Part of a small language model's weights: 4986 steps.
Each number is 128 + 24 x the weight over its row's rms, rounded and kept within 0 to 255. Layers, rows and columns count from 0. Numbers have three digits each. The size before them is the row's rms in percent of the matrix's.

# layer 3 MLP up, 2304x576, rms 0.0215, rows 1094-1108, columns 480-575
100:116127142138141179121133144104104153119134136083123157104135111166176166128092145184107135122149117136098127108089087177104122107123095141087129150129126147171145144130167131130098104136121123124105144161117114135060103115136145115093142131158121170134131166120087169127125131093134107161
131:138146135131125111139151129110136122159173071099096143126121161160073182141126137154119131148094081115101133149099092169156142115164117113119126169146110106102105121159113181156161150166114170132132132120118138134142130108144131113121096144122151090136102140125155162102126114123109111127
089:144143124142114131140147119134095146100162094136149149129112124136124100183096122123139122129101154131137136177148080119137097150090111094092179131091149143158103159180151131110140151098143133133128144094143131146147138126115160132123109120154095189135124128150141116124150121086124108111
139:168150114160146112088113069088127134146110078108136167102125093133139089188141088132112115123100107141183130140123102102143088108130120123083133146137139116143168097168137160124151142121137136087124123128125125127097106138099142111127117149131129104100102118160132104135129171138151128165
128:108161129088113150164128099144127126099131149096127156117164127130132101105146123090136150116159142094155144143116101114122102123123110162137105130098180125132145173123185148123148091112149129139153122134117152094089150123132102117115113162116130123107133142143137151157118155123150130165
112:109137129070147142126103120116120113096114169129108151129116115152140123151144104153128129136138128162137113104148149115128111118096124148134205163102196132158119151160175097125091105102089140099119097137117117080152130114139131129094111126080094118100105138116157177120164154102110081098
122:136164136102101150168106157134114155158150161116138083128115105160151149138112108081118141113158120137099164137104129145111132076142130111136126167095108137086177149086172114125131136101114104129144113124115156103106104100138136087147118123148097143066127137133099142121125123129099093135
131:142134194121112138102125125125113129145092122119093123099075069098104113118112140102138140112147125183183127138128103162162134159137117107108117158133138097127161116157173144133178166144144154131112143112141124140117142138129141113128152088081133132108123105107138107132163158142133080151
111:108154147114123131139133100111122183114114135102108136074139148122094154114147120086132117115146127138122129129160102129103140137118143120125101109139115145127099166160088138127152156135173117127150131130136119169075122096125095084101063102166135127133117136163166107145111101134135129158
139:138130165139122124164120138116129147126175113079131075127153108152119106135126129146168102065058128101131095152161135138163195142100147128098171128131202114126138117140144125112134107114158133145121140158129119160084108146099133148126135100094103130118147122131089090117142124051117133117
116:119142114122134111169105136146142153128207071122164117158165158102114132130145133096127121094052092171139082161112101127141104112124105161099124104108132108141119177134146135158139101117152108135108138131115103151094112155106168117141133106127112130118139109168082103181092109082135149106
083:144134117152157118140134137123133117125137097148150144149126152145145187168168109109139150117106103170136107156112095126126146116149142176139114139123139161104115114150167115126122133135122110144128071145117162137132144159133161149093147105120118153095156146123091129118152128103105134090
105:132153093087150111099101151127118112139136116119159134093127116116108133135125082117090113152118092172125185163164111151140120142119152101095140149168129126138178095090147106152136097138098131118154160116114150137132151142115143125101109093124128066119114171086129171129120111149132159122
054:142111127099158108138159102188168136122102178142145156151139154148116130152160142087112157103085162116101156173135070125118072123090118168122167108139128131104120120158134103124087150139108128119153169137149130115134107137094118095116088176141144166109074179103142110137159124146098102109
047:076164147118119141106148127120124167108135122123167122117146111087103116100110147149138149143143147126108098142075168152117104081171165100117121149128162106124083133152099139133103157117111100119143125143079090079118121158159146168139114112100140104135075141158113122118128135131149140154
# layer 3 MLP down (transposed), 2304x576, rms 0.0144, rows 1094-1107, columns 480-575
102:145121112119138101148154163135140148113132101103157116166099144117150128113080162121082127122171132123162067094128189139114107141160090142122065132130134162113131133141154125105097120145151127119100119159130118143165148104133121093155151130117106133149139115120133136111150154146158129069
134:135088128114126143094147093146145134173171101116149111126131104145142071165091131133095145100073112107096122152083154127147112108131124105148164135142130149102151171107091139137116175189141132149122121133141111186105132136120114103168149112125109100118122151132118068102133094142139146129
083:169136110117112058109076136099155059126120168120108105135156153125106135073103116111153108144124165102119096090154148112113128137121107112119140164122124110131099137143115145116140159154181070171133143122129126105188154077133152105155101129138091114101140171170153130146107173133118187136
152:112124148134151141123114143107109151136177103109135109083140099183158116157112125120091104133098110122147164130163125098138125110125123146143127107130122086116103175086140096109144138157123134130066111154109158137098155113059105145123115111176138123131114160160082133134119107116121088163
147:113151105091131126087167145115105113152119167118116135121111147108102111192137112117146151154108120107141123116175159115124134126143097103164161148139136133127137078127151085139107134132122145137169094113123142061160148150128109084159133114153125109115145143085130146130131132128126086130
104:113092080112098142131163147126154110144125132095159140097145142167116152130143108154134142120130127152103120132130103087097128143134105144145117097079109099144094116127137123103114123076094105144117096100142138129106127079143121144176150145146160152100174113101161070121136116143124158123
103:147143085111124119128110115120115161171150124122136146143132134152133125127131143138073147112135124139094112138097135148102164091117120139173151136118100110129117127103134163123112100139085148163116132125128141119105097117113114135111144195131091127149104118118086107104147130127140130125
140:133125130128144065166100137130131136133168138129139161129139087147136153122143118131081156119112153155094143145089160111142136095135118122095151089088138065126108124170116087107082132118068143117145126117101152115149051135121136100158137118106154075149115155148157124134136125102117110138
089:150145111148130131107161076153129142143146145142134154094096111101141145105137107130131113139126148142121169091138147139137093129103138095153082157121160118143091125146048099167163098109108153138127112093091121114163173117090150137106138151141132143126151164074113124101096076118138114079
147:131125125148137105106115144106116140147131118123180100124121139106166091108111119087166123099133153101126097152111134120121101136136131125109140153132114142111087101119122112071110172088168146131083135138145112104140138131152100145115082102118106156113098144139141087129124103115103133114
108:129165084176128110116048154110172148160144150141179125116146142153125094117116147157178107123113107110176082146137114106149097139130133144121139086143108115123101123144138128147156139123210154138145129119118150162102131133124127142073144121129176157151118081146097123119098104153103178151
102:139106129140135130125136136133144143129108127124098090129140141123073062134113115148145114169140126127108162098129117106120087136120122067076144096149139100100117118110124103123133155112170095103150180122139124104134113121121118132139115137113124154143107124133133134118134150163137138174
089:138120132147145086135099110104147161113162144108119104137139146100123128161140112113090131096134124114180085120097126140139113100131136105106123118160107139123148129134115130124158140150110089133175106144115103120152121105127098113115090143137122111110139141122123116143148087142119144119
047:125113101105113156110118152073084159163128109164144155072118114134108162115144106123138135096146137155162102132104185129102166175117165102134100139130132157145105185147114115183139099119106139118128095126100120099146075082117086117138161083125121138143159098121137114138100132153113139145